{"n_kv_head": 2, "rope_fraction": 1.0, "init_std_up": 0.0312, "init_std_down": 0.00572, "beta1": 0.95, "decay_shape": "linear", "steps": 4097}
Each number is 500 + 25 x the weight over its row's rms, rounded and kept within 0 to 999. Layers, rows and columns count from 0. Numbers have three digits each. The size before them is the row's rms in percent of the matrix's.

# layer 5 MLP down (transposed), 1024x256, rms 0.133, rows 40-146, columns 64-127
083:499485510522511498518507496483484535470473475467555489516525523530459489486476522472513516508469482512496522458505497508536519486512509476533542503493430409468473460500477467491502476484471515
098:477476520491493477502439473473480512475564540451466502517483543491500480547515492463535488498471491505489493478471472518505491514496471435495489528476518497481517486465449492476501533474467560
093:523491520470550521480518491512491519445510488492498488509478531512514467503529498459495517509489470477530495514558507479504510526493541436480495484513465541505516540547492537508520464488531495
106:518423497503535477496503492492535537494510549514497475490518471499500501543537507511558484480492532454492508472484469437508520505509515530540502497518511511499500504462500518476502524505486545
096:483504497547482513523495536491449489467547526421517506511483485499504487544488493487527510464508525460503475497476507514511506554476484452546508472480515516495438504503485498483514486496462506
102:409532463507507514559477508485487514521500471511525475532510457534500511503522557455514490521491514522519486486511483479501531477488513495527527499487515522453501491484481495486518519511518492
100:518512480486490509540530485514491450480505516511424526464474479497498532471515471508536499490541485501493491457472498470499498532528499471492457511467489486497511492502524485485504510534497531
082:483503480525500481558506472514514527487535527514493499462525544491506505524517492452511549478466481498464502515537512520490465515488533535521542464503528492505498550505491501472517454479531500
108:534472552466504485510450529483447513480486518501494490504514487522486534484513461458486468522490499497464478455517517558518532504514541531502500513504518523500523507484491524474491517489486520
102:504567490488514525554479527503530514505541536496485464533505485505498507540475546494461501486516517472497450561482476509554488544491518515505473474503491537480516515514494512531491464518473532
092:519437503496502499497526457493544511490536523475538496490465515499479499506490510440510496518481455512472443537493510527541483551458515523497531482528477487500457494519516564509500509455517461
100:496473483520463472510468530518488495502512521483537498513478470477502511547497470459487463503501501505465550523492545479484520480485494528456491457504463502481505497527502495538518508495527509
090:474465510541492516480522498479471477502495492482476482449506509513475494551483483528481497531492511489461482487457472443501494507487517466488541519513478501488492531517521501459508460515492517
104:520438509502543485518465471487561519503480495518490505499484474506477479531523506443477524500460508543510486516512483505508539509516543503504487528507522485491542498512548477490511496509499551
095:545468503448502495547488487535509470505526493476489551437545530506481511490499514487513506502475458507505491505438464510487523572474540507495453496520490479515501498521542509506500550488503524
100:477472532534495495534500480521499514474489505552505520487513520503505489482498500511546501496512493521497514453471512476489515486500489516508511529465513480547483475503448491476539461493461515
105:494467469483528501502478438524505532481531518516505504503523488523518535464511503498510504507485544438461481496514520510456515507475523461484468513541502524457506528508456532538527464479509491
105:473498526535503529509510472524486479511530538475476494501499531518480541508535515493552485492504507488485478489505537487469547538508515518487432511508531452501475520504509490532552495517509532
098:538487504492532516505508472534503451526454468520480543509496476487492511486531464476542522492482502538509515480517512486449531482509535539547482508504531472512503486507509496448511456540491474
088:497501521494463510534497499472480477496512509496518501461458496495494501507487501507418471462520490492532520551473481513484478528515471505494476504486505445479460511518484500505476455502525506
102:540466523514519517459494524540504515512489498508502513499505513511510527478488538514500513525535484471453461514482506507472486560467493468516511529473508477497538490493503541513516469491518501
089:510529547445469478427466499480499501517464506490493538473518488504529492498531469460501474527487507474512561505494525462505475527505485462506483504483498473478498486500543522506495484477502541
109:565463487504508515527522481505529501470498539512487505497528511500504506464467514532497484477498497497441512483467498513530525540472509466499460521516501457537510539492477526526501462492512562
111:479485496431451491503538515476536518487464475498522484519489494523463511498512549488486446495493493483495503516466502539499498503496505545495521534518495503486437481428478506522519487499523530
102:460501499511544469529491500507499502500479453508534496476510501548532428515514498560469526482500524515506483540522501510501498472520524510516496421506481500430469493488544450519549512541496504
116:452475501508546528504521472480505532477521526522506497525525471487482481502503521520497510477478459435483491459478532468488500526502493463451521515482491493525488498465489521498558450469490491
099:480513476454503527527476506521521544484481520493480485550506518485500521500489480544501511486493490484509452500510457482504466501500520457499539496508482511495515500504474537469470512542498518
096:494539532482531472494490540487508514508480512532496490509501509489480514503482489490513507529532520490530472454488502473465525475526472441495539492472513511499500497479516503478462520536503519
099:551533433522501478488458463507474516502553491479529467514495505486532517462521507499500477503521477552510507459564454483424491458485451484528475504519524486526484510523519526512525465489474510
095:493492516488485450470534534511466477477545512532557510492536481568512513482468507474489487520475493530489502451483494472526535503490567473511491450521493482483497496521531476470521504514480452
114:514549537551488513492509506558476522523498483523484495515502480523483526476521542475490511471464531511539477518521510554498479518495493460455526514535526526497470475534533466480501571515491490
084:468531521545465501423498549461459484484526471496464454479518487537498561539523485511475506529482512489479457498492477503487510525507522476484481537511518499527525494504485509482488478511456512
095:495515526495497511511477417536455511521521514494490521505506527472506467542475495491528519548548483500461478515483503524499477534483454458536505488489506508520483513487491520511514494528551509
092:506465510482508472528483481464537500505582472511555488504486490516543514518510496500496476450567535487504499470496514540492507492509523453464470491494516532528484503490528548463494489524511520
111:458528481489510487474477492492507512510469490548499491479495481506448486520495484508489490496482459506509513469486475506539516556495501507486510468480458516497505479468509503522536518512472488
098:529519454522495541515475469516490538525492488496499528490450534513456501487492492493500531486477501485474498501501477472513479533508473482527575489541505468501515508494480570516525480515516519
098:517524520498497469527483531496488468533469530522488495528452485488455479525519465497503505521533505487519482507492549446476493535481497476497508528533507487515514474530468466516518519515493482
104:554517461477537532491513437487433514504520493483515538542502520485534510509468516459528466541529508509466545508475512485529478525476507498496522504493536512458514489483497487501511502494527532
107:492526532470524514541528510510492521453480487498462476475446530482480530462537512541519499490509533503511494534520522516472525506505494514505507492523474513477498497486495503516492496460502460
097:510474489512547478509518520542485549530481465490489522520493478488474513492537541499480477530412496509490441490499490540531517534531509500480452494505546513494487495511480441495443509522514461
110:523504515480490488488517500557508510499496524484506485497536526463447428467511489458471579467476479495484509530511442536497475497519535505571501514514516496559469501507526477493468533459507480
098:481501513447497471480551509525519469500513445508500517504490493472521550503484522490492489517473492510513559556480484496474462509471548476503492490512478525486514514513495512517498477521536450
098:524538503490455480509504506512539482471470551542493471524500532556545454450476510501508501496478546519516493523449497481503477470468492502506464501539538503511518534477487484480512521516535472
096:507504471502483519521496471483468543497487531469501488463515511527529496520485492489477510477520489506495537479506540536533492517492546496474473462533498526507518530479498498460508525524524492
093:484550531506527516468490507497502499512487560491470476470461503483520465512554493501477537491493511468526473465520497486512503514491504547497488479523517541536496494477503507501492551518497476
105:526512498509510514487496522525523482499501456490467516507477467519524535475569465471476465485506529482538509519503476449478492523434478544510487458520518510497485521535527492526523548459480470
115:514490518454499511485507562512500486482502504494498482535546494531469560501494517505505506547469501513461477465536503544514510510465503475473447490499513498516497486448436486499512470522489511
099:473511514498514466494441470511538448519550551499513542512472461523457501485479456493521479530523472479506497477504517551493478542536526537531538500457519518521483517485503521528531513504485562
084:482500518486523484508484538515465458501516492457486481487444498498493499537462482460514512503513535491481514457482503415493491520470465529524467490466495489480534472561483502492469476443500459
090:517483538504459480507503503483435504521513471497489492468511436468468493481503510520487481478516483465480476519458494457450497536462515523554463479469513508521471511498494477448430495466488479
115:466445491538489500493523469446508504483525525475491546510517494503499504501504487533553493504515504502502507461546489538503485477506494503463458510486480514499574529494510513471485470508469505
088:527473530493495494520499507552518460502499474511481489499486510524517507512486517484500470519449539497493489456510517518490471455477500531503536486487495460549480500519490500514502519460508536
116:511515489487532512483476470518487550513480487526495481535517491481504484523520473481512505520488487495526498532515499536522515463472522540504531529498509527470545478476504536519504535527497504
095:532500494544515486502501547508456519501494531505470466495495520524572519491459566506563532483502466475520474519513505474493529515536499489495558474537515523492497520493514446473540508483479512
096:512459498491436469506514539513523513489531497496504496514520463516472531501552514541476513512546477511496483547521501524525497521510513503492534497498505489458485503491530517504442538538458523
090:460548506531496471471485570484515539515510480522492505488492506510507538551514502532509502482525467511499477499472465448501514447462516466534506511487512494518473523530523495499534466500460519
101:480494508461502511518520478504516538492559477495502499487470510514548499499465560490450468539507521514499523537494493505428521473481484530480495529551485506455541491493511482545501497478515498
096:495488485493474542518473482494486479490449494466566512504481484486565499547483497536537505509530553489491479490491498486516500494505465492477520510469484458497533537473459515519527504517508498
111:482496493489501495457463475518512486519536538461514531517467532546492489490516522489483530496451476511507521565520472538465482492516508474536452495551463514493500518543526482474505469539480515
118:477492465510478526525482523504505495514479509544468505493500535493525505466468517530461495491483540454517500474453480528505486496506534499469513465526519447526493498504488488475509528521485532
106:459530525532490482520463527494485477529519527454493503488478529485582521486545499482500496537494533549472504528478508489509507480532542502481493501532461508491449549482526489490510507567495514
084:528463499501538490540515521503466484475518484508466469459512519490503477536523516493514465492495546455486479454506465444495491513500483516470445524503497515505480500510518478483463504490535537
104:531485513586503492517468497513508515534516515474508478482469522522491532495510490503505482507550520498508497529493459487513503523514498532533461539498494532504498519451514549528532494512507502
092:501471494546541493528470521492498512531483487514537518492521554521485506469493490486508548533489487506537522480508488454494515518476493493457469516522499502477480524512474504508544438490490511
109:511477504500484504429549502491499528487484494513500459485500470451488488496489491524534488482487462489490514467507517507487495503487525479493569470508536492509552534519491479527454513469492466
108:498454504523540512513565446518512509510509506507500491475515492513505488534463535493455459478515512489472507520483493503488496533523508534472543501482527496456479509493474523516508452487533473
107:537500490526514487482495518503518471517533519503503504502491498485532457497528489497585542492529536542481485501475464438508521515484537492469518491492490511544535491505535461455515510510516507
085:481466512525517523494470498477488507482479480493483497473493512521498486516511494498483558510486492513505531499543475461460506485509497477520531472489491497491494525530501550496501436519475531
103:540504484499456465486485502472525440492505509513505514479493449516499527494473532489474499487501507521509534472426541510520477528437496465449488479479542535497486495544497499479493525530501548
103:513476488543494491527505467500469507514506478530456555497530513475493498537468525527519476499462527498532519515508505494536508521481472481489522525491538524477534500520514479487487516495552512
100:485485486548495465487519500495519504481505465502488495538510513516474506494464475521492482485519465523528535439505525472502479511544507476484480510524501559508453560530463509501509551495477496
092:466457499490513471469513520486498458514480531503518511499504494503505484490496509523465456469467527488465500502473478469517472488490475501479528464506481498529501525474469490535519516528477515
113:467481493477495481489537519544480533538528484455520502475478537488520489522515509524438489523500528527517444484480499531515496473504523546481544528534440481506518510514514507526479499479459479
095:504506487532492517528493524517485480486510520523483463532537514531495498477533460481478502475503479548479492545501504552496503485515463541502495559481467529495468490502503493507481488503509510
103:496514514514505565500517524481502524540512495510477512513483505468473511512457515480481535473502491466505516508551552477532496521526480511502508481521521506528507543480500453497500534506491524
101:524476504474498488535495479508484487547504534504506511467494523472500514499498486481533477525479507501507518535426492440477499491534520453512508533494548500528520532491494510465487499498496502
098:512499488494465492479475471513474527520457522476515578486493510492477508463461476507442512535506516490514474494481512463492460485503521476517507473488493540541499535539518496492532521478526529
086:498493487466525505506454463506491514520487515536488502476481484495539486485541469480513534505482497515530518497549503487505483480502502427470507497540461518451567507521522516537515514512523462
093:490485477500492534521487473507464521510529562527539506491516473486488507477482484504493455526554484486491478505524523509478516525489499510472465493512479498542484487536524504519520484470480484
092:448465502490501502470458529500528481526521484497503462494505483535522516521492513516508464523513504477499484476438545447488508504526495471499498517441547518556459473458474430510512510481491504
091:478480512513469523515493505473479529499501486529518460512483479490462503441515449512503554440485491475471477526501493468537493531501495484496475482485511548516468491507470479506507484485462530
093:503488520510493547478468492516519530477535493516508525492489542501521481508533510532539553507477527500476488472519466513502540486473469510490518486508494519474463473512490551493469467485510493
102:474520500512472495489495528506525490471469508484473502510504491491498457514481495491498518486497475455547541493570484536475493510526472494474499447545523515506452504448454515513498491453501480
113:467477515524469476522471520505526521504509486512515513489501490473489489511479479487548522514468500551488472475529517511479526463498503513484514494491468525524517470468460552491510480549476519
106:498482493514461456546513517522528505548520499466495491489485481502489474469496486502499498478547494522496507533505496543494507481501479472496493487543452517535509494507524462480508513502509521
101:514507546489505469475512520552530481514517475504488447500504502500522503555499519537533510498537471487461462521490507551498479455521494502491514480497479521478487509502511539463466499468493518
097:538404499453543496490520513529494514507516542556470551491454491513520489489515490464533514514510480501523521513519507467494547527483526458517511460541498473478458525496489491504486497513525474
098:548527514519495480477460495509497497505533509490523480532484498513496515529515501488503515540487466543535517504452499500481492480515535516524466483477511464511459513510509494507510518533506510
107:503505515527514516508496524511513513477539478522507475524530494497506487474540534511561522488482511520549497489490477505492502486497478520474501493555475508497518517507520446467446498489485502
101:529492513503501493506481517464534497503428514504539534555455520484494520477516501530492539497518507501500441483466516483527541490540485509487518498554528496471483469463504481510521509543485517
089:470481506485472533501487521509469491510503503475543508519527478507514519512517503532471493526509528506468455502534499472522525509513439502521472533476499465514470518471479469550490469489462514
097:491528495506479510533468523528490481521453544539503511530498492496510508485514454446448565468512502510507516474552471451535453509482506488532505489532475506500522531518532457537522525481484498
094:445501512501496506499460537515535508534492544488511503530487500523557485454501515475505518504505477495474539503511459442502516466488446474501499554481521512511472498487498492518491523450483458
110:528549503497482486533521502493507486493456491469522513545522480489508472456508529495479483488491502546489503534479526517513496477465533475510528517519528496519479502511493526484500457461471482
092:472513490506486519527522505458470479467532481502501444497478488497488538511470528513500539467488521483506507505509493454497533478487501499525519525520516551470506486550533517519497545523502478
097:473521524484549499486507503499518494502513504480453490543481528485541515484488472507497492495485507549537510480475492534518463535454519505485518502504460468514508494546527534545478505488462525
102:501477498534517520515496477485455505474568509471475469548468477450494532511500544486515496527494538506491541530514506455509484460514500519504490530511450517527466479527481499471488488493476504
101:483454494500546481449484529521497527499538489501498511484544469478497495513498503466522500497486519505498536486491522526534466484539541464497481501487468473481541473530500523489510521507481490
094:480470509486541482524502526493514490511491452509443533504491482477503493496482502521495472501474528484461530513509476530527446473472532486491443516549533516460521531512534494474538539560507523
093:501512462492488487517527509514535484444494516505469530527514461487504497458506466537473520506472503483503513481502527499512473538469460480532456525530510517492492565475503481517523491494525507
085:502453497493502505494544491525496518530494503486473461481508517467494501512507499509511481500488517432490492534505523489488518473454499492495477504488519515513532530483506512444461528536491502
106:476491505481479509495466444497511493521541452495502496465486488564513489542524477491478464503490479487482467507507475512470493522486546474491523528502500540450530494539467499519513456498492480
083:484485470523464505522485473487493504485556494535527504483530493554490508477488493487543513533538477497475514408485487531480505518537506486459529512507475463488527545519465512491529483482528559
094:489523505483493495518480507538482511462499495513508478511488496472487549528481504501519507513471493486489474487543442490465456485531546533541476472562499526520500522539489475504512544499525488
102:501494533526473498558505490501493459517491481488518489499472476500495514493522512448499457469509479495497509485508509432499478536441492504465513509532514490456482484538564462528497513473504486
096:500485525496526456475515512509503460532526485543484495462557460492507464488474512475504500494513520465512492525531500483459478462465501482466446528525526557453464475505521497459473513479487504
103:489504474510540547523512529525532492516490512490530499458493496507551494481484485498491503537467520473475493502485516437511514521490465479514507469448558572530504508492456490533458532458531507
# layer 5 MLP up, 1024x256, rms 0.142, rows 41-147, columns 64-127
095:516505536502477550481492514482515481509497492469476523495509533492479456498486480506462502516493530511583510515500499511503518518506484454494479470479509496453524537514495505531483504469489481
094:475472491544435500519476543471532516527502502479482492499490478460509503536515506504509529501458515504461508507492491499483501492486469520456483496506523514492502505510497484528472468507483521
099:534540489531479515492527514506490496512464476505539505556554507506482491484485503553468519530549486494505496484496496501520495520511531484472492498491499499500509472549443484497528479510500494
099:502492523504493496502537510461518469535498503523488483445537531491506497465497466510490460514530473516471494498522508511552521496523521458471498501511506500512517496479535509505507511493527517
100:479464487508542507476502501527484570495484500492484517514460504496479463532487468513523497505497519491489461479527471498545498507500518495476443511524518533503512473513512505547517492505478525
100:512482455523522510539489459512521486484475540478503497470517474491457495470503449527528463498479488561507468497499503496491559507496519504485493512511457480449505516425477505485474546539477509
084:537453518471507518468520520544495480485464514486481568534461463529459510496529486477499469484491494467531518491466496503524496460497465434512489561456494526474483498509549512490490518469481485
105:502496456479520523483506485517494479470549500489486483495535530500535502489525528477487480510488491502532500537536499535475466511484507500517489487478476449505522517505527514483479495499477524
096:548519542477489511532483528509516519505528456493487455492490492481510482507478504503467516536542531484503523499533477496557515515517469529495466487486532495478502470503469489451531511507471500
097:471518519495555493521508513472529485537506472486492488479550494514490518482485522530493480543494501516527507492494499536492498517514464483498532488482476469499532533451536505503489535498481489
098:506486503489480474498512513508496543492553501466504479487509520475534524490500505488504534492545516527489515537509487506523519447497579480450515504518530520471476528567502500468553475543501525
097:478517527468492500550489545526468537445487476453522493481493519485482519513512497508544439525465514470503520520504485505492524528469530540524517520472545505483538492473484469527501517541505492
097:510462514517499529501489483495524495539509501445532483512494548537523482475496520470477523513478473469495486481505459472476485444493472501508497464497525517540462495435513535499518497434477481
100:514577471495504519495498521483545508511484534487507489498507534528513493487489542485517481466489516497517484517491505493453450462499490477448504509512540496525533555477561454519503503520457495
106:492441515499533507506488514522476486564532484561518468518478466489522489508527496518461439540475518449484512526467527489492515543524458496485444456497503514459509479498510485527500492524467486
100:497488504510473495499480475519451515529491539517529506496499481495519529491498457484484476487469512503528455500514475525543449506540467511542516519492492509503426490491498480479488469538503472
103:526543475486540523487485533492535491524475497493463496472549445484507472466490540470469495511493467465470491483467506559474540492487546509496501543521504525500456489489496492466514472494484509
098:530501508523491484499489472491508568469494535541483523517552558467529517520509527489499465473462517497566485529566482508453574490498526480532490538513514490485543456517499467466482493512511497
094:512462497513500470478503525514517486530494485541481497503515510506515502493538455518532526516490522543481446494512460465500517512491525477557554504521511595499529496490530475480497532517470497
105:512500507474458486487491485514467526472499488494497502503466495497528470573522522495462530513505511513504499532494525515475513508475510521446509504492486524564482487525528480520494526489507505
094:479496502561468495508519550478519488484469509543503518525474509529518500452490534528481502485517498478465477499450477454480505512503533506507534534563510525524468495477519481458494515502496430
108:528496499527534514533483494545476501535526558469498487513496493466518477483481455492496481534459491532481504490518504493482502578497502485507449466502475518493457479549494465452462503552517468
103:508480474506506513482460471510484493501476495525506484541483514530505513510504530479517488484490500499498542529508522488565480500452485499521519512523463486480410480501544516528456524488498469
097:486507536525496504528460517513531476511471521481474488482491568514479542463547467521525482495495498479497515510478513465481490470514509500505526509469518482518490505501433519532526506503479477
108:464514493493539535481472507499507512491527538499475438491458476523498474463503495553461520486468489529510486496513542538498472529521479485478427465471512478415488514457477477505527499540513513
094:471481534511480499522510555500507508500511516520525518491526490510498463513459405462498493504514482449503549505531503529511482504502506480482484483463508481500492529514530490504533458466543524
102:533499491516525487466496485509507509490507507514493486511521519515450455534489519485535520515467516556516506509488494509522511539491567503488465525508498503516532497526493491517498496548478528
094:513506494529530531478509489510463495540492451499491473484509481493480471558512505529492504528466530511514492511495470527524544505507501488476492532472489541489458558516523519497474494549515497
099:527508505500521502547488502452501527549512522492479518526518546487495495505553472464538504498508511483504462515450541545531494507535457500501527505512475504486503461534545477460520500515502513
107:523513489518487463451498449539436529521494508485479507499488486523487523465556514539504515494481484502472527503485496514516487515498499468482480525556516489526486517532508502505499494540515490
092:536504498491506508527484442510531490536456513530508504527499470479536482469459488488460502487526480523509530514524528503491483467495481529512496450499485499531467488513524479541550500503522503
099:464494523508485501556514530504505503511487477516506490533493501496528508477525520489520543548457525511513443482456496528493493511490510493496513459500506486486499513505488522510453499501499519
095:475502495510492506521469531534551457497449495558476490529476520506509490508511481557499508513509463524502507524524545503489516484453507507498501540507514539502497517444517492544474535475486516
100:498514490540498505453491509497488493526484489531492443525507496518518514478489510528527481511514489504499486490512499492479478490507535523501510480492483477502515508493505477528495486507504540
097:479525523469514542556543542476530544467469517508518502495486514522515480497528515509490481454508495499472517529516480448481476479492514509482509521514483540454512468507526475545524493504439521
102:454511480519517514484510528491547511495514501513519499483466509525504487496464469512529488537439506494515502498463508502521509501505484535465464497519502470483480516501554453506480490534492503
096:452515511505560478494511504485518512459530482531497479514539441495507499439507511494489507517493524462538466521518527505490497577530500512464500490505462510507495453477519507514509487500508517
105:529514498493519472473498511508496475475497487465507544499478496484539482511503479506492551540514483471534508482499483507476473488462497524508471481537508501513479515483510462553499518522478480
105:520479495517500470503504504483462467499507506507486475482508446538539503534488439479492496447474476503478485517492504492490426504500488504570505505475539539508478466489476520487500498452485504
103:495508542500491495512506549497551473459494506449510456506484488497513533514476502506476495559508541455506510512546502533480513452526501476512468528492544485521477489518513513478417513478480484
105:485486525496486520512463512518486519543466500469502502524539471494512488483491515517539494491442498534506527482502498535481499513490470511471527489484542477462518506473517530496468524503480509
099:497510494479477529435504473491485475482509517547513486501524516493460507499511492448514499494543470479510498511525514537502537490479539522497504509508476474496472503542569468480489512553505526
090:485429515491507470469491547522484482544515487515487515540492499520500502451529499504479493489509506532513482508514489520507551499510534507508482496540522493491467511517480519474501507517493538
097:499460468504503479529489518500530470496539517479532524525511526466488509518452541488539497469484515522446544478521499506495510518508482427485497550507488459489521484517522481498508480465514480
097:502468509485520461463510471489513514540508538516524481489491496493564490478513510485510517544456490532495492509528516525499494487533502433513530550502481534508512462520516495461538500446445524
101:503481520476476496521476502529486459520512469508456496521552514495511522486491554496425465574491518498484499502490489522507519475448500468518485499499527491509514462498474544475498483478481510
098:514477569492493547501529516480487548540510530478490480489539489466507480455548542546511499516543447542512456523471539499513496498511503461508474501472478485514524486489497466537503480469506488
087:524471523476493496509482445467492499502472479504509548467498508517476512496469503517486509508489535533519485490494548498519493516517517529531502474498494502519487503545481473499485465503511471
088:463513482503503481552536471480521509476479495502466510490509540557495507531465533476480494468503512512509529519498511509548512517460496469499453494493524528498462491526494540509502514490510488
107:513564457491521486467466476499506535482524489487515485491518541492455536499471510519493546557525467483486521469531515494482495514486472529490539512504546503520513515484479491506503524521498506
095:531518475507491466494491505475452520476509508495499528470495490513491493517485499480528431503517525492462460501514448504537517486495525449492512481526478525504488530494441484496472481535460497
105:486503501505511526477488472527495512484490472519486495516528476508475488546527534517474479499483525531515519533442502457491532504474492482466503493547499522480523503517526461528509497464447514
100:521485477474457461568459554511519503466472539462479509493471518502522506491518533500518501485540497507526519467539481501523517513533477500454484498523474476507464505481514504563494526466474540
093:521492472483504534491503488503474519541486463438512519496476524510497495524511493507533466506501451561484485535515515521504524513471553479519492542470478480556552480517508508503483520545529504
097:521471527491523469546512485495464486513526582473485523541523520476490511470475474504488517501501519499536508502543484496540484541473508512511480558550498530489486489516516505522509486488512482
090:521447487534491431515507464506524467494516474495483515519498514490484513535479488509535507486552514479472543512484497528467513524555529516492485551493468518497527505476535555519510514471493518
098:512521485519483494503469488474485504488501493521527481543538535462461553434492536483436509467489525523512528501488534476530481521506531509520501522518476514501492504489489534487505525469462488
107:494479493460477497536523455530507474538513495449514491518486531540476533532506515481518486473511498504506471489516501530519531538475491472499466474506485484460518538478516502442517489520517494
116:470484515462501501510505492472459510485493512518468526512468516516473524475465495524412488486471493465510493507538468508494494500511523515505512529516507474484526485500476496535498474491498477
102:470466475484508483482474501507543513512549468505475493487497470479515482469514491530493527505521514499506515506491477491499465517516494498485552512469527499475476503509485503522464475451521558
097:487528472510478524498489496519487518471466500490507519512510493506467488469464506473507528480498477528476518540485506488530498506478498437514540446451491497521496496502473485453530442495501507
099:530521480521486489488487515495519470514449504475495493498500491512467506480501530542508465528530495449477497524513492514510481521531497448492468527519461455505544480551479482507506481491500486
100:480507510512445497505533494531484528517494481535489496496480514476504480511510488468511472507486488510507453512485492464490486500468522539494497529498497486571497480478532515482505511549509463
102:465467530521454527520526486482516543444518479523486510477492496490488489503495462473531485526478523450516511479520491549485479546495519480510518480546528464482513471479487519534470484497501483
101:520496515526521531515498513529472491517475501454526490425479470526517545435450496516534505513466457498501494518468501519483505487500508497469486549496510513518502487521493491470497504505562464
104:494543496498502502520525491485462532483504509525492545484494507507450518490484504491457467488506477473504513514514476500486490495536501548513458495522508469476490540505483507546492484497523465
094:535500458488512497511512517504551489464501499495479493510497475508542486477461548501478467469530546508483483475501498522490488489456470504484484500491517517512485502478477480528492537502510492
108:529509477515495532478464520501497463497474461486511511485532459487486477473526472504478478523516501478501524535475460515479545486506542504496489495506518494500488520476522510554484471499504507
110:534505522535516513522515473511506504520439473498528494485519483491471463489541495483499498478509497507466517481518463545490511474490487459445497494471492494514492535511513483490506476499498505
099:479521467513470492480446483456554537483506494511507522546459500496523496479472500529515526514501503505471540550456500496466492518517558541487556498496525488489523476467487543491501506484502488
100:525491486527565485497516519494485502533503548519519504493499515461537483537517514484500568476519491523521492475549535506455496526486510501476473505493455485547525464524455529500557505510488462
108:501534491499507481513541500562446488553473509482524506519508561507475487515511540519476510502505486534482514519496517495492487484515525514511487519509441456491477524517468519549516466509463453
097:476479487473522492489487516516519511466513460540517508501463464527536523505440461479460549508548476479486520541535527494554470470506506488460505458478516510458488507491520491469496507475522505
096:521526536500465528469486509510512472481484507497489532462488509494533453422513489506495519482522483513489491549462502464484531508528498483447528519477470513479528476513517527540489512477517491
103:451514449486495466486512541502483548516504536502544467497485494477444482507522520575501490492531479493530472521457554491500495478535539468506487510485539501555509501502490474519499471508487478
101:531486545501542499546524516476500502492488475491517521543509486499525475500499495503531498489538503474505497523477469529514473493542524498511499523497466508477519484504503482499472483484537561
093:481458505494484495485504527461514537489521530443538514510507538536482483507490543493486511484489506512453483541397496523513485507522540501500504474505508499541452485465470477444503500506514508
094:479511495451482453486482472480494498494477496473538503489493550538464523508493523532496504494495504491518503562497487525481517525514502516519533470509481487449498472501453503548516466560509521
100:505554507505488497518517447490455529481503548506502556485502468500482532479472483493516518537498515519479519532577454488473463493487529526491481462506510492552554511505554511491502500534514472
094:493506493486478479488534510518499512473493471490523500521504497512450488554506527503522470505478498525543496506478499495486505482515478539504491528488497515507485518484583481492484484496477467
092:516458487485493515499483511495478493505498521500499468534518456501465507490469488497490501508484512473496513500453520490507490495533541508540506488517501480488532478508527518527479541523500504
100:568510533513509531547532508554512509485473537489475490542519510471520494499477469476460489544487496500502532484510475522516526522486486528503499444485490516468497492507515490513490464508461504
096:519510448500467439502517487517537494493490449496498526496498488490519540480488540495512485439485504473532486535494467492503505474461529465493506520485500433503528499521479492481475524493483548
111:546511468472512450481502531505528504526529544504514535506515439515500457521477549506449512479528492499537549449489477482458511488520491495504490519461517534489517471506503522506511517464527478
103:531475501512482498532493472522544486513510529461509532498513466460510464513537527528498452493477463459516521490501507514487475524477546527503527482491503477512489495521518501524465483504492528
098:534500459464475464560499472533488513479511460539472535467534489537448458484494494489523503489541485451481506497511480478475479481514508499475518476462455523495508484508560509498468477506511545
101:513467516496504480464477510465484528481505494472482448476509501505480510456532507496503509509542483525495486523474497520542505484515489539488531528520515540517524472478474488461506521521464509
112:465500510511530536491537504483491510438480455511518436478471503496481511467486469508489515466503493503507482528469522484521499507525509483478459520516450511505483484548493477474496455494494476
103:479500521508488523514488558503563475543528482473520499465503520512520493467508461525483470523521545519494511522506511474507479484522521538479488514448479562518498497498488521543534489518528476
097:511505499519524505473505488532497511525492520514502501510506521510469463521476517522521509448536489536527537496506529519498480490519496480535518503489535497485566528519522484480523492517488515
102:503502472514495480465518480440493500503501513514493498470473512486519482468502474508552513518498478512523509481466457531470470535499531506507502527513532495521476448533489439511531453490516481
101:522492460527548484468527492529501500499514444509493537506511502445462519489555491519500499464490504465479502470496474507502458510505544483502499464486501524488508506512519516448503487528474515
085:509512518505489533554499533565506511501502480523497486491509498512487517459539537468479481514539494545537541502479502496473513527477525495537516508491533522521500508548490493484444518456487492
100:493485493468502520511501489509540498488508513528504546432516470506510470511509496444508473508509496495515512516502476529501519458474515465527465437491516477478512552446429527475501449504469479
096:544477537525527489525495515505464512510503522470511504453507516518507482508495517551525492539512433453438435477488477484506522498552492504554456509446523514470460462499507488451518502500520511
104:495494521495480487503485489494472462497504506495483532467518483541463481518530502488507505529519503460494483529525511484532485518495463512481491491503496493456506501537490491530526515513558500
097:520522477527460517491519525477517483490536515487476513508477468568492499500539504493520552473506530503472502494528521501491500481526519491531478539487504472471482491493476504510491471511493486
101:470518462505497545489512525481500461508497450468463544495462502513489449514494493546499508501478492503495477468485499514496501523482469473500525556480520557492519522496519482568528455480491522
100:517521510513533528533524458513549530481519505451541508504476489505502491524493477484527500504477530517486522544484464481516504484556549467473531528492444518519471451493506496522540493509516488
095:502523490530517481504484492506503475486484482514468512475510474507493526474523470495480506537516468509529486504471499492486467538541517460491507483487452505514478517490511528519539481470527491
097:495518483512467514496506514451460504486480470499507514502519479512503499503487517509493493493503464500539531513498501485487512533495450507515491513504531521535538490528477498445469509505538493
105:524520534451558479512508542533500486540477512468493497513446503480504506509516504473487495488468530523540506552509537483504491465469493501535461480502522541547495476508519500523485510528488420
096:524510524529513505496467542500532540546471557483473504552495516503522513481499516489471482521502472566452551495481547494506511514502481470474507522463515512462471481515529503522483461516502501
102:511483506506482516526447508498476491470479466486503499512495498509536506557496485451488453541460500517507494506476508514509503482484498469472554478506531503461542499494520515494426512482488488
090:523476529500492547511489527507476545503463516465545485555482505512538498525478521500506485519512487499496476496464536465508501502503494493509497466472546464506538513534497494515538492494516490
106:514519462532504528476523473515475540445495472552502512516512507538537511504491491500509500530515460480502524496536512483471532440513499528480542544467499516486507498523522540540535529487509515
097:533444482510511537526511482466504534474522473527531457509475475516479530500490485435508526550510482520506536528522508494543516468492498487526531509465519503506487512519494497502457533472500484